Weights of a small transformer language model.
Training: a variant of Muon for these matrices, 556M tokens.
Each number is 128 + 24 x the weight over the matrix's rms, rounded and kept within 0 to 255. Layers, rows and columns count from 0.

# layer 8 MLP down (transposed), 1024x256, rms 0.0876, rows 227-279, columns 64-127
[[134 178 110 135 182 134 149 177 146 111 108 128 120 111  94 120 120 138 122 131 112 105  97 133 135 158 156  86 130 120  82 121 106 139 140 131 121 145 132  54  96 142 115 165 102 124 112 152 141 132 112 117 139 114 142  80 147 137  98 139 105 169 151 117]
 [ 95 140 150  64 162 113 115 149 161 153 143 151 136 164 152 146 132 151 132  88  70 118 141  92 122 156 151 144 142  83 138 151 106 132 132 112 125 125 138 116 113 132 112 108 140 122 133 136 105 147 129 141 168 108 122 139 113 110 125 121 136 152 106 132]
 [128 149 127 105  96  58 146 137 152 100 115 138 161 103 176 109 130 170 106 126 163 150 143 130 110 135 143 158 111 124 131 117  57 151 160 119 126 136 129 124 149  93 111 129 114 170 121 126 115 156 107 121 150  97 123 110 102 150 148 121 173 113 124 143]
 [135 103 107 172 122 140 138 117 164 155 109 112 143 112 115 114 139 152 175 146 117 141 125 154 165 123 164 112 125 151 173 129 116 137 179  97 136 129 127 120 136 143 133  84 191 111 112 165 128 114 127 101 119 152  70 149 122 151 129 147 142 100 105 124]
 [133  95 101 105 125 118 130  92 114 110 139 113 121  96 127 186  95 148 122 132 113 131 155  78 154 152 100 160  90 141 152 146 103 155  82 125 109 134 127 139 103 137 133 118 138 173 133 178 123 124 137 146 145 131 145 109  97 101 113 123 143 131 149  93]
 [130 106  88 133 162 150 132 116 114 155 137 140 119 190 147  70 166 151 148 145 143 107 127 107 135  75 143 110 161 152 105 148 139 128 140 153 112 129 126 111 113 147 135 175  85 133 114  91 120 125 145 145 115 104 142 141 177 141 142 167 150 125 113 120]
 [165 185  86 156 125 177 154  75  93 160 120 143 129 130 127 160 149 139 110 114 108 138 115 142 135 117 133 143 127  69 158 116 134 125 122 182 118 114 106 165 129 100 117 116 144 117 125  78  98 136 102 149 100 116 137 104 167  83 131 163 132 151 117 123]
 [146  77 126 132 136 159 156 134 170 113  87 131 110 134 117 202 134  95 143 178 144 151 110 157 112 136 120 147 120 128  92 164 109 132 113  98 104  95 153 135 140 141 158 104 146 135 142 139  75 136 131 141 138  96 134 114 113 127 133 154 107  89 109 164]
 [123 112 114 138 160 141  90 102 122 121 129 113 108  70 134  94 137 139  69  99 143 108 135 113 125  97 154 120 146 106 150 128 123 108 106 136 111 130 153 112 107 168 149 105  70 122 114 122 134 128 203 119 122 131  90 135 139 101 127 146 109 112 147 127]
 [151 155 159 170 139 109 116 116 116 134 171 148 161 114 148 119 149 163 130 106 127 134  90 130 101 154 155 109 153 147 112 128 110 135  82 167 155 117  66  99 189 124 140 148 135 127 105 163  68 135 132 120 144 165 143 140 117  82  73 144 140 140 116 105]
 [146  91  98 110 157 118 155 110 144 113 145 111 168 160 114 134 158 145 125  77 129 135 157 147 100 133 158  82 116 127 146 146 120 117 154 111 142 160 144  69 145 107 130 133  94 108 158 113 136 121 100 115 159  97 183 115 117 152 141 132 112 119 168 109]
 [128 136 131 113 106 141 114 124 111 135 124 128 119 124 130 137 102  98  92 135 128 167 120  96 174 150 150 102 106 123 142 140 117  98 103 113  98 101 119 124 124 166 107 133 139 148 126 142 169 122 123 120 154 148 145 132 146 121 145 159 117 113 136 123]
 [147 117 120 116 144 147 149 156 108 110 149 130 149 108 136 107 135 114 136 133 136  80 117 106 139 106 132 137 124 141 123 126 134 120 149 130 133 136 114 124 134 101 115 144 134 133 133 133  89 151 126 100 127 126 123 121  91  91 191 144 110 131 133 104]
 [139 134 134 131 152 113 109 123 100 122 133 133 146 101 126 125 154 105 102  91 147  76 135 127 136 157  86 139 162 110 141 129 120 158 153  98 124 116 147 102 154 149 100 130 140  82 110 153 126  83 117 109 113 112 150 120 117 151 102 106 112 130 144 146]
 [138 141 137 148 143 152 157 110  97 128 126 137 137 125 116 138 128 122 125 140 132 160 124  96 114 111 148 114 132 117 118  86 110 126 133 109 126 144 132 145 143 116 133 107 147 129 140 145  99 119 141 157 161 131  98 164 128 143 134 153 154 110 160 116]
 [144 109 150 105 135  85 163 141 119 168 134 125 142 126 149 155 160 120 112  89 144 167  93 124 146 146 113 129 134 108 139  96 122 101 144 179 150 142 126 109 134 110 177 118 157 123 129 139 140 109 113 100 136 134 138 116 128 106 130 135  81 115 108 117]
 [112 143 167 160 150  93 160 139 134  94 129 176 137 130 144 112  71 142 150 147 141 148 129 162 159 112 152  88 120 127 128 153 102 125 125 112  84 129 143 161 138  81 113 114 110 133 116 156 154  68 172 121 127 103 145 115 147  93 143 126 147 114 134 136]
 [ 93 121 134 162 133  95 133 123 138 146  92 136 123 112 141 169 152 131 124 110 114 104 116 172  85 133 136 124 147 126 120 140 128 138 112 146 117  96 110 100 140 128 131 135 119 153 122 117 120 162 145 148 159 141 142 115 146 138 139 110 136 160 113 130]
 [142 149 154 101 113 122 125 148 125 114 127 125 153 116 165 146 154 139 134 124 120 119 129 140 102 113 142 150 135 131 141 116  88 151 163 131 141 133 171 124 113 124 115 130 103 127 105 105 118 146 143 143 111 144 123 159 146 126 129 140 115 142 123 121]
 [140 137 127 183 123 121 120 177 178 176 106  94 113  99 125  82 157 117 161 121 131 146  89  94 150 134 150 102 115 177 120 138 146 151  69 132 161 136  86 102 123 129 134 142 143 181 111 152 114 135 164 140  95 126 134 125  93 137 136 136 106 115 139 120]
 [121 129 125 118 121 119  99 147 149 168 147 118 106 166 161 118 146 131 127 103 140 133  70 115  91 136 131 143 130 142 134 143 134 133 109  99 165 122 105 136 167  88 158 112 117 107 150 119  88 152 130 156 140  99 141 113 124  95 137 150  77 152 125 123]
 [131 137 119 152 154 141 140 154 138 127 131 147 142 122  96 145  62  96 133 120 134 159 132 105 103 158 116 126  99 150 118 118 155 138 138 125 105 130 104 139 123 129 115 134 109 143 111  94 143 114 133 170 160 128 113  87 183 156 113 148 117 153 163 166]
 [103 144 150 158  98 147 124  86 171 133 100 119 102 152  94 107 142 139 141 131 141 133 171 170 108 133  94 110 143 131 135 137 133  90 110 108 128 163 151 112 119  98 103  95 150  77 136 138 165 142 128 154 127 118 129 140 153 128 149 114 147 113 194 165]
 [175 165  95 123 120 131  84 148  99 195 118 180 140 114 117 158 133 128  96 121  99 155 115 114 127 159 135  86 108 102 131 136 119 141 142 136 148 144 121 165 159 107 128 123 115 127 151 134 125 106 138 109 108 135  54 140 140 106 125 144 104 128 126  90]
 [109 153 151 104 149  84 130 112 117 135  76 110 161 103  96 138 122 149  99  90 178  69 129  85 130 142 122  94 112 129 134 112 131 132 145 111  85 117 124 118 140 116 138 151  82 119 114 162 135  86 135 145 110 104 118 122 162 120 149 126 180 129 129 139]
 [141 157 134 136 116 144 147 103 113  80 100  59 117 145 147 168 112 115  84 143 146 110 120  87 164 114  77 168 126  93 124 156 113 159 146 171 125 141 165 123  96 110 122 156 117  87 109 105 140 140  99 194  76 103  74 132 130 130 137 139 148 138 133 162]
 [126 128 113 115 136 135 178  76 142 115 122 132 162 120  98 105 120 138 126 131 106 131 135 115 120 142 129  90 126 127  95 130 126  95  97 124 112  75 137 123 120 117 127 156  97 157 148 110 114 147 134 132 151 111 153 140 137 133  82 158 152 136 131 104]
 [114  65 136 142 132 169 123 107 112 170  96 143 103 135 133  92 108 140 131 161 135 109 100 123 130 114 121 133 143 144 129 131 129 139 132 165 120 175 139 101 102 112  96 157 152 175 146 112 139 130 145 151 141 102 170 125 118 147 138  82 163 148 142 150]
 [131 140 159 121 115 118 103 111  86 163 101 142 152 112  99 136 114 113 139 142 141  97 103 138 162 117 113 167 116 116 129 143  74 139 125 123 151 135 139 132 137  86 118 171 162  88  96 147 111  91 137 129 142 129 146 166  97 131 119 168 140 184 119 137]
 [138  74 116 112 144 114 130 133  91 124 157 134 125 123 161 129 120 173 120 121 167 139 146 140 151 165 160 109 124 129 120 147 126 176 115 130 143 147 144 124  88 122 117 149 150 134 164 162 150 137 114 108 116 161 102 142 132 148 128 134  84 156 140 116]
 [ 98 120  96 127 124 128  96 125 106 143 112 135 130 125  81 159  89 125 165 160 169 147 122 135 130 127 103 130  90 109 131 157 154 107 142 149 112  88 167 120 146 100 120 107 191 117 144 120 113 115 117 154 119 153 139 126 160 121 153 139  95 152 102  70]
 [133 129 121 171 117 126 104 145  96 142 140 117 111  69 110 126 124  76  72  94 112 149 145 120 110 158  96 146 155 145 122 176 102 102 139 168  99 154 134 109  85 119 128 101  80 135 112  70 155 130 163 136 168 123 158 117 133 121 156 136 133 162 194 161]
 [178 150 130 133 151 144 139 106 101 131 143 118 148 111 135 145 115 175 128 120 145 152 132 120 119 129  92 118  93 128 105 138 120 124 128 157 148 135 118 142 147 116 148 153 108 161 130 124  98 126 139 156 151  87 112  91 118  76  99 150  96  91 119 111]
 [131 131 143 118 126 155 132 133  94 133 126 162 151 108 116 112 136 154 130 116 132 133 151 131 143 126 147 119 118 133 149 117 125 142 147 115 111 129 139 116 151 118 123 116 140 102 123 120 101 109 141 149 100 135 133 135 139 133 109 146 111 151 135 145]
 [133 147 121  90 124 146 162 158 156 198 130 172 136 195 125 138  98  47  89 143  78  99 133 129 116 134 103 136 135 137  74 148 135 139 114 161 113 127 108  88 130 138 100 165 134 128 119  96 107 135 152 134 144 128 131 150 126 133 135 113 136 159 135  94]
 [105 126 139 144  89 119 116 125  94 134 165 138 129  92 117 149 145 128  94 126 149 149 129  72 107 113  89  87  98 169 140 161 135 142 104 124 106 127 109 159 161 148  91 133 124 166 150 118 106 151 132 106 119 143 112 153 126 132 126 130 117 116 167 135]
 [133 127 179 108 120 160 130 167  90 114  99  96  96 112 109  75 119 118  99 116 106  73  72 119 108 109 132 106 144  93 135  82 130 127 119 151 113 123 139 155 119 149  83 147 153 156 153 125 129 127 131  79 157 154 129 140 158 141 129  68  71  65  95 126]
 [ 76 161 136 121  87  99 147 132 108 112 129 121 114 146 132 126 142 111 100 128 114  62  95 113  69 118  70 124 121 160 114 147 120  86 180 127 112 157 138 144 140 129 150 141  92  84 132 147 118 126 140 143 118  69 121 170 150 103  94 113 124 157  91 129]
 [116  99 146  67 156 118 164 140 101  87 151 127 138  80 112 140 130  86 134 114 144 140 123 133 130 159 126 114 151 142  90 112 120 137 118 124 103 141 124 156 145 105 102 131 121 127 152 124 142 134 155  67 124 192 135 113 115 156 105 156 136 111 165 123]
 [169 115 116 120 101 109 133  89 119 140 108  95 138 120 129 158 117 106 135 109 128 147 161  76 130  99  83  92 162 102 153 110 113 112 147 113 139 113 129 114  99 148 138 113  98 144 145 141 176 152 116 120 111  98 153  97 139 159 124 201 126 150  77 140]
 [142 145 118 122 125 124 143 143 140 112 101 112 127 160 162  98 121 106 150 109 112 130 108  95 135 128 100 127 166  99 134 107 126 104 154 125 138 122 115 124 121 110 124 113 155  96 111 126 126 163 168 148 103 107  95 104 118 126 157 116 128 155 127 150]
 [140 100 118 178 130 128 136 145 171 130 134 145 168 147  75 146 152 122 121 155 145 159 101 138 100 163 154 146 162 129 144 128 107 121 135 122 124 149 141 109 121 113 135 112 112 123 160 147  52 182 145  85 140 108 115 161 164 127 122 145 116 123 132 156]
 [132  76  97 158 111  94 122  76 127 151  96 179  82 117 129 115  69 152 131 129  81 163 132 129  97 145 113 111 110 107 163 160 143 129  97 131 117 114 149 147 127  66 138 176 129 131 101 132 156 143  91 100  99 111 171 123  86 122  96 141 130 133 108 114]
 [201 155 111 128 139 116 107 116 141 119 171 100 143  86  88 153 133 158 156 123 140  77 138 121 125 108 134 151 152 120 112 138 152 118 113 125  83 121 155 134  80 136 115 125 124 150 100 150 137  90 172 132  93 163 127 124 117 148 128 146 128 141  97 120]
 [108 124 141 134  75 147 110 158 126 124  74 110 142 141 122 137 145 153 117 183 124 153 115 126 147 144 111 144 134 153 125 146 103 167  81 109 149 138 129 159  88 119 171 140  74 140 147 104 141 112  96 106 121 173 127 154 115  81 135 100 122 147 105 173]
 [124  96 127 114 125 155 153 113 153 132 105 113 121 118 129 175  98 120  96 150 111 114 103 144 151 112 121 134 122 126 119 131 142  96 160  80 100 128 140 148 125 116 179 104 104 146 139 141 150 118 123 107 132  86 121 156 161 143 128 136 155 129 122 172]
 [125 103 131 105 126 128 124 169 170 125 140 179  90 121  99 119 108 123 156 148 121  96 139 133 139 127 118 107 135 146 106 122 164  63 114 119 146 115 114 105  99 143  93 146 201 128 123 120 109  99 146 107 118 120 117 142 120  91 133 107 137  90 130 128]
 [120 120 124 127 195 120 125 130 105 175  95 144 108 122 195 107 103 130 116 122 133 119 116 121 147 143 164 112 101 145 149 116 123 118 112 128 122 144 114 149 104  81 138 138 136 190  91  95  90 123 138 150 123  96 103  77 118 146 167 136 160 115 122  98]
 [140 120 141 162 141 102  99 103 157 119 159 110 134 129 131 133 142 147 155 142 138 141  49 134  91  82 191 130 139 143 151 140 122 135 135 135 130 103 144 165 144 122 121 102 127 126 119 143 137 123  95  92 135 125 122 138 149 100 109 159 126 137 109  97]
 [141 115 146  82 131  77 141 130  75 109  94 128 129 110  76 151 135 144 142 110  66 113 135 129 145 146 128 173 172 179  76 132 142  71 123 154 102  77 158 155 154 113 161  93 107 147 125 117 122 108 125 107 162 122 118 104 132 116 135 143 132 105 137  87]
 [153 104 105  87 144 125 124 150  84  91 174  84 194 132 141  99 122 107 164 171  98 131 113 155 152 145 113 112 136 143 152 146 113 134 149 158 167 133 121 131 141 135 132 120 176 140 114 145  90 113 143 119 114 108 168  99 106  98 114 138 152 164  89 104]
 [141 157 121 117 161 123 143 110 141 129 122 125 126 119 139 114 136 133 113 122 110 111 122 135 122 138 101 125 141 133 137 128 117 165 132 117 137 109 139  98 117 101 118 122 106 124 131 202  98  94 161 125 124  96 104 134 146 110 136 115 159 103 147  99]
 [117 133 124 155  97 177 126 139 132 135 188 120 119 149  85 105 138 144 121 151 148 135  80 112 131 114 149 122 124 133 156 132 139  99 174 145 108 162 118  95 119 134 105 142 190 117 163 109 143 124 116 122 131 173 135 107  91 116 103 132 111 167 143 119]]
# layer 8 MLP up, 1024x256, rms 0.168, rows 228-279, columns 64-127
[[133 100 108 147 133  99 149 107 135 111 121  83 170 109  95  99 156 154 114 103 139 112  96 152 151 106 119 119  96 135 133 136 124 128 126 126 166 118 154 169 100 113 159 129 123 128  96 165 126 136 121 167 120 121 122 149 117 135 105 100 109  94  83 128]
 [109  63  79 156 101 127 102 107 123 143  96 180 143 118 133 146 160 125 122 105 137 107 147  79 138 119 146 175 114 148 136 175 105 133 167 149 102 120 128 107 160 130 142 121 156 142 112 122 148 115 143 137 109 114 153 149  70 158 133 200 136 101 173 117]
 [101 159 147  89 126  98 135 116 175 100 115  98 114 111 173  97 165 124  84 116 117 154 126 116 149  95 137 144 106  99 109 124  96 113  87 171 105 157 126 113 176 112  98 165 114 119 156 126 154 155 140 161 133 150 150  65 122  96 102 108 162 164 159 101]
 [151 167 146 126  95 138 145 152 140 115  84 167 118 102 116 116 135 102 132 121 131 114  98 123 105 107 144 104 157 139  69 115  96 139 160 133 150 147 171 146 121  90 139  78 138 106  95  96 167 129 134 140 144 124 139 123 161 145 106 157 186 162 109 154]
 [124 125 130  75 114  96 108  73 154 118  95 125  87 110 132 183 107 128 157 122 115 123 104 147  91 164 139 101 140 186 187 146 172  94 144 136 179  98 148 108  92 129 151 163 161 115 134 155 121 159 138 139 159 104 169 121 125  86  99 136  97 116 108  94]
 [127 144 157 129 151 130 155 155 145  88 144 151 124 134  74 118 118 124 102 161 125 132 147 121 132 148 120 100 142 163  98 126 120 130 108 109 123 153 126  94  94 166 179 114  95 152 124 141  87 142 115 135 139 147 125 129 137 187 123  97 123 112 101 115]
 [133 127 184 119 108 107 171 148 119 157 111 143 137 143 119 127 172  96 123 137 136 154 168  79 128 141 124 116 102 135 119 129 154 102 126 108 144 130 163 116 137  72  90 128 111 145 157 121 158 124 132  78 126 171 110 130 134  83 128  99 136  86 114 110]
 [169 130 171 175  95 166 137 116 154 137 152  96 139  97 151  68 103 120 130 121  99 157 129 119 105 106 122 172  82 135 123 151  86 104 144 149 185 149 100 152 114 146 150 136  75 167 142 127 143 151 102 118 105 119 113 132 106 145 164 183 130  80 129 118]
 [ 87 114 145  66  99 143 106 158 147 124 122  94 101 121 111 132 146 104 136 163 116  95  98 153 116 127 101 165 135 140 126 153 128 122 150 114 100 133 109  99 114 143 101 131 109 108 109 118 201 165  95 137 190 103 142 167  82 168 141 120  68 113 101 156]
 [149 147 124 167 157 140 103 149 121 161 125 133 155 128 120 150 129  78 190 174 155 183 109 124 115  95 143 160  70 122 116 131 136 146  88 117 162  93 119 165 132 162 156 126 141 124 106 114 125 143 168 118 133 137  78 110 135 150 117 128 135 109  93 130]
 [124 165 148 111 120 115 144 118 154 136  93 135 127 108 135 113 134 137 142 123 109  66 118 168 135 142 100 110 126 107 139 127 129 162 120 150 135 132 115 136 183 150 114 113 136 115  97 113 132 159 113 117 111 123 122 119 145 142 149 137 145 111 133 144]
 [118 157 146 122 117  91  96 142 134 123  82 125 105 158 125 149  99 120 153 160 105 121 113 120 134 134 126 152  74  77 139 109 156  93 125 117 118 143 143 107 156 199 131 135 118 101 101 152 137 132 123 124 108 159 127 149 106 125  99 133 149 118  97 167]
 [103 132 148 153 109 103 125 146 132 157 108 120 137 123 163 123  81 127 124  97 119 173 109 111 144 141 110 127  99 141 107 172 104 151 115 122 176 156 112 115 104 135 130 152 105 131 161 120 120  83 151 117 123 123  95 112 139 133 139 140 155 148 134 153]
 [123  97 147 135 110 115  81 141 143 128 114 141  99 150 162 120 137 121 115 127 145 136  93 121 122 133 109  90 104 127 135 148 135 155 113 109 123 123 168 158  93 127 142 157 163 164 129 145 119 137 114 127  98 130 121 109 116 132 144 117  97 126 111 167]
 [151 158 151 181 132 122 147 145 110 111 133 141 128 167 177 143 104 126 147 137 139 132 156 130 108  85 150 126 116 154 135 174 165  91  97 154 103 155 143 127 177 115 102 140 138 166  93 105 166  58 143 148 130 106 128 139 137 105 154 156 140 151  94 130]
 [129 134 174 108 145 112 167  84 124 105 154 117  98 109 187 158 122 105 137  87  98 127 155 113 113 127 103 116 122  65 122 165  90 170 131  98 168 138 160  82 119 118 138  88 129 157  81 193 124 151 142 129 111 102 104 116 116 123 120 131 144 138 130 106]
 [146 110 129 114 159 130  79 139 121 105 114 169 108 119 123  98  97 129 133 123 142 134 137  88  94 132 149 137 129 132 138  98 139  99 144 134 151 176 150 153 134 110 132 100 155 124 129 100 113 119  94  81 109 114 113 121 128  95 145 113 142 107 149 113]
 [168 107 167 171 122 154 142 143  84 117 122 145 150 122 117 109 106 109 144  82  92 137  84  82 155 115 113 131 123 135 104 141 146 104 122 107 113 106 113 149 120 132 154 115 132 112 127 128 154  95 102  94 144 124 169 107 129 148 109 160 169  87 140 108]
 [122 117 136 125  83 154  95 135  73 157 159 169 119 145 143 131 133 173 139 157 148 127 127 155  98 107 135 151 139 125 126 135 119 120 137 126 123 151 120 141 103  85 110 130 165 162 130 163 168 153  87  80 137 124 155  93 164 114 166 130 119  97 141 127]
 [146 132 114 143 150 143 163 105 124 132 153 156 140 115 139 113 118 135 149 130 133 136 160 132 123  84  94 115 149 116 110 141 126 126 155 112 133 139 149 131 136 130 111 147 107 102 108 117 148 108 135 127 136 160 167 111 124 121 123 130 116 129 126 169]
 [111 117 108 125 182 134  96 128  77 127 113 123 117 129 158  90 130 161 121 132 110 105 124 176 134 137 150 167 196 122 162 100 103 115 129 109 137 121 109 155 179  96 129 105 146 121 117 126 102 114 113 137  88 154 165 113  80 123 106 122 162 104  91 153]
 [115 120 110 129 154 134 139 157 111 105 175 151 138 108 136 129 106 127 115 125 109 137 140 113 146 144 109 153  97 141 107 140 141 145 142 149 121  78 133 138 135 150 163 135 122 140 131 108  59  80 165 166 139 134 161 147 121 134 141 116 121 137  66  77]
 [ 95 138 118 119 134 164 123 143  95 152 123 140 125 152 126  88 101 138 140 159 154 139 139 150 154 103 151 174 141 135 142 140 145 131  96 129 110 119 116 136 109 119 128 112 122 162  95 141 137 129 135 126 132 153 112 140 119 103 131 102 182 146 126 120]
 [155 146 125 168 125 137 132 141 123  93 158 169 109 151 156 137 145 102 157 186 133 167 119 182 106 114 123 126 113 139 107 142 123 131 119 168 139 123 152 137 124 168 181 102 142 119 127 138 131 160 145  95 126 136 154 130 134 112 116 117  86 128 139 115]
 [102  92 149 126  76  98 106 157 165 116 185 193 151 114  78 120 124  86 150 149 139 134 129 146  95 122 125 141 114 178 125 120 128 134 162  92 121 120 151 140 152 100 128 158 116 160 124 140 135 126 117  80 128 148 119  97 168  79 135 120 136 117 102 103]
 [158 119 149 122 116 119 126 170  96 132 129 141  95 163 146 106 143 135 124 125 155 133 108  80 178 133 134 148 115 117 110 150 119 155 169 133 155 129 174 123 101 134 113 145 112  89 139 132 129 112  99 134 101 138 120 132 151 149 127 127 140 139 148 149]
 [135 121 108 129 119 109 149 129 105 129 136 157 159  98 130 158 126 124  72 154 115 120 145 155 131 119 155 138 153  98 144 108 118 104  99 115 135 128 176 162 168  98 111 154 108 141  60 115  91 149 135 130 125 180 105 160 129 140 161 161  90 136 140 130]
 [152 103 124 134 120 131 166 113 142 101 160 136  89 151 201 134  98 151 110  88 161 131 144 144 129 116 142 151 137 122 140  69 114  98 129 124 126  94 156 125  79 118 118  92 131 167 175 132 125 141 136 109 139 140 109 116 131 124 118  90 173 131 164 111]
 [163 155 125 119 104 119 176 122 128 102 142 121 126 118  85 146 120  85 151 130 113 120 117 107 111 135 147 108 108 129 126  94 117 146 138 131 120 139 145 113 144 148 183 142 126 129 138 159  96 112 139 168 118  67  88 140 113 102 130 137 143 165 138 142]
 [123 162 185 120 141 111 179 137 129 109 143 124 132 121 216 124 172 144 123 116 117 144 149 161 127 103 107 118 118 126 119 124 175  75 133 106 165 132 145 110 121 119 139 128 102 121 163 109 120 114 184 107  97 120 171 109 121 144 116 130 121 168 149 118]
 [111 133 141 114 102 148 148 121 176 109 142 104 117 154 136  80 100 140 105 116 156 149 116 144 122  98 116 126 148 161  81 117 145 136 119 141 130 137 170  99 110 100 135 148 124 160 106 106 114  89 111 138 108 148  95  94 129 164 136 148 111 122 158 105]
 [147  78 129 121  98  95 108 133  70 135 105  94 138 134 136 111 113 111 149 117 143 112 121 139 152 148 117 134 143 130 127 104 151 128 128  95 145 123 135 114 100 131  91 110 121 135 115 139 115 115  58 128 139 148 129 129 143 183 150 135 167 176 131 156]
 [123 111 103 136 140 111  95 130 148 135 156 131 130 138 170 150 132 110 116 136 131 135 124 104 122 128 157 131 116 142 111 128 102 125 125 114 136 108 136 117 109 100 118 157 122 159 133 129 138 109 116 108 133 166 109 127 131 125 138 102 130 148  94 122]
 [166 157 165 129 123 112 128 110 139  98 121 103  99 106 154 129 138 165 131 152 165 122 156 153 122  89 168 116 108 151 151 121 141 101 147 122  93 120 147 140 137  94 124  89 102 131 135 173 124 106 103 130 170 100 128 104 103 113 125 124 125  99 124 163]
 [139 119 141 134 115 150 132 130 107 138  93 109 160 139 128 133 103 119 113 130  96 135 104  98  95 117 162 158 151 125 157 128 138 120 122 161 113 139 135 138 124 138 124  96 145 115 117 137 127 151 136 133 141 142 118 108 154 136 127 106 123 129 156 157]
 [102 124 178 118 152 145 165 116 146  75 143 115 129 122 147 142 177 153 121 136 115 176 115 126 162 113 114 142 128 118 124 101 143 131 132 104 151 108 119 142 134  75  90 136 134  86  93 161 134 133 133 125 173 128 142 111 148 155 144 148 128 127 136  91]
 [124 105 143 103  93 125  97 124 104 128 105 128 128 111 114 122 107  87 141 152 107  66 134  95 163 113 102 131 147 128 137 112 148 124 110 154 121 170 165  82 144 149 131 149 125 168 161 144 164 159 141 163 131 147 122 111  95 111 131  94 126 149 123  77]
 [ 91 155  96 110  82 156 151 129 138  95 134 107 121 137 118 140 107 137 163  94 129  95 152 145 147 109 108 104 145 184 149 124  97 140 111  95  98 103 131 105 163 118 135  64 104  66 109 122 127 122 168 180 133 113 137 139 119 155 122  98 161 135  92 124]
 [147 141 127 133 134 150 130 128 178 103 146 151 116 141  87 152 129 125  92 119 133  82 127 100 161 138 149 124 134 163 122  86  66 145 112 156  92 149 156 136 172 121 174 131 128 158 126 100  77 148 109 149 117 131 156 118 139 127 100 136 109 137 111 120]
 [126 145  90 119 132 132 126 120  99 128 143 116 125 129 128 110 102 135 110 134 150 135 154 153 160 146 174 143  89 121 125 106 142 149 117 135 135 112 142 143 122 155 128 143 142 136 135 110 123 107 134 109 124 132 165 118  95 133 127 114 154 110 135 124]
 [122 138 128 110 119 162 144  60 103 136 137  81 146  90 114 104  99 117 126 134 117 122 157 131 126  94 120 139 100 122 152 153 151 166  99 145 120 127 148 124 195 122 117 133 153 110 132 111 132  73 131 111 104 169 160 130 121 146 108  89 120 194 149 143]
 [149 137  80 138 129 153 103 167 133 102 117 140 110 148 133 161 114 106 147 114 111 122 118 106 182  98 136 135 126 137 110 131 113 144 108 152 139  98  98 121 124 109 192 158 130 155 107 152 113  92 157 151 143  99 116 148 150 153 111 110  87 131 156 118]
 [108 115 132 108 134 119 120 137 159 143 126 124 111 128 167 133 144 122 172 115 117  98 168 121 125 140 129 122  84 127 112 132 110 121 158 131 149 137 118 169 120 121 151 104 166 121 104 106 156 150  96 118 112 111 159 128 121 152 142 141 131 130 144 173]
 [145 161 118  92  72  99 139 105  97 115 109 100 192 101 110 149 177 106 123 162 155 143 126 157  97  98 165 106 168 132 122 133 130 127 124 137 106 141 108 135 135 144 116  98  99 142 131 139 126 150 118 124 194 158 160 150 132 165 117 114 153 101 134 134]
 [131 111 132 119  89  95 129 150 122 133 123 166 103 139 182 139  78 110 130 135 140 112 109 160 118 143 108 122 142 121 103 126 114 113 112 120 140 127 144 163 143 102  77 119  87 141 157 146 123 148 134 106 132 124 141 148 138 173 130 153 105 121  83 168]
 [101 137  99 120 113 126 119 108 148 131  99 115 129 113 171 132 173 131 109 157 168 142 114  99 130 131  96 168 127 127 144 163 155 173 122 123 135 138 145 130 168 109 102 149 165 159 165 104 121 121 161  80 141  99 104 105 121 149 145 132  80 144 102 156]
 [148 150 123 134 161 144 112 115 144  73 102 148 125 120  85 139 178 147 117 150 138 166 105  96 125 134 105 129 149 100 107 137 104 146 128 136 106 103 145  84 120 183 153 161 134 122 102 131  97 160 103  75 118 175 129 118 160 156 104 112 131 142 156  79]
 [ 96 163  96  85 140 137 156 156 114 131 117 115 105 140 128 137 154 138 122 145 129 195 122 167 112 156 139 112 105 166 130 108 124 124 135 112 122 145 131  92 130 153 111 148 140 154 118  87 129 115 157 153 147 148 127 187 143  88 146 121 101 145  60 147]
 [100 131 167 141 100 148 117  68 146 149 140 139 101  67 202 125 141 127 121 150 102 102 103 104 138  83 128 144 142 130 131 163 104 136 155 176 182 139 133 127 126 127 118 128 131 117 132 140  94 161 136 134 133 114 137 137 144 186 147 105 108 155  66 117]
 [120 120 116 147 121 118 164 119  95 147 111 149 103 109 105 145 138 167 134  91 151 136 161 108 116 138 163 107 134 116 105 136 129 137 114 122  71  81 103 120 111 181 124 122 115 106 146 147 121 141 182 112 164 123 145 120 126 140 144 105 142 125 154 150]
 [113 121 124 115 127 141  92 110 142  99 113 164 115 146 108 130 112 132 180 137 131 109 145 123 134 119 164 133  97 111 128 115 145 129 131 168 132 134 125  87 163 171 154 164 127 136 102  81 135 117  91 119 132 118 119 130 115 171  72  97 107 166  89 144]
 [132  98 151 119 118 108  77 146 129 119  88 114 145 147 168 126 128 142  93 110 157 103 151 153 129 113 147 118 140 100 123 163 137  89  84 129 136 173 120 144  98 109 132 112 129 115 103 198 144 119 153 165 123 132 124 110 124 130 160 122  80 103 117 101]]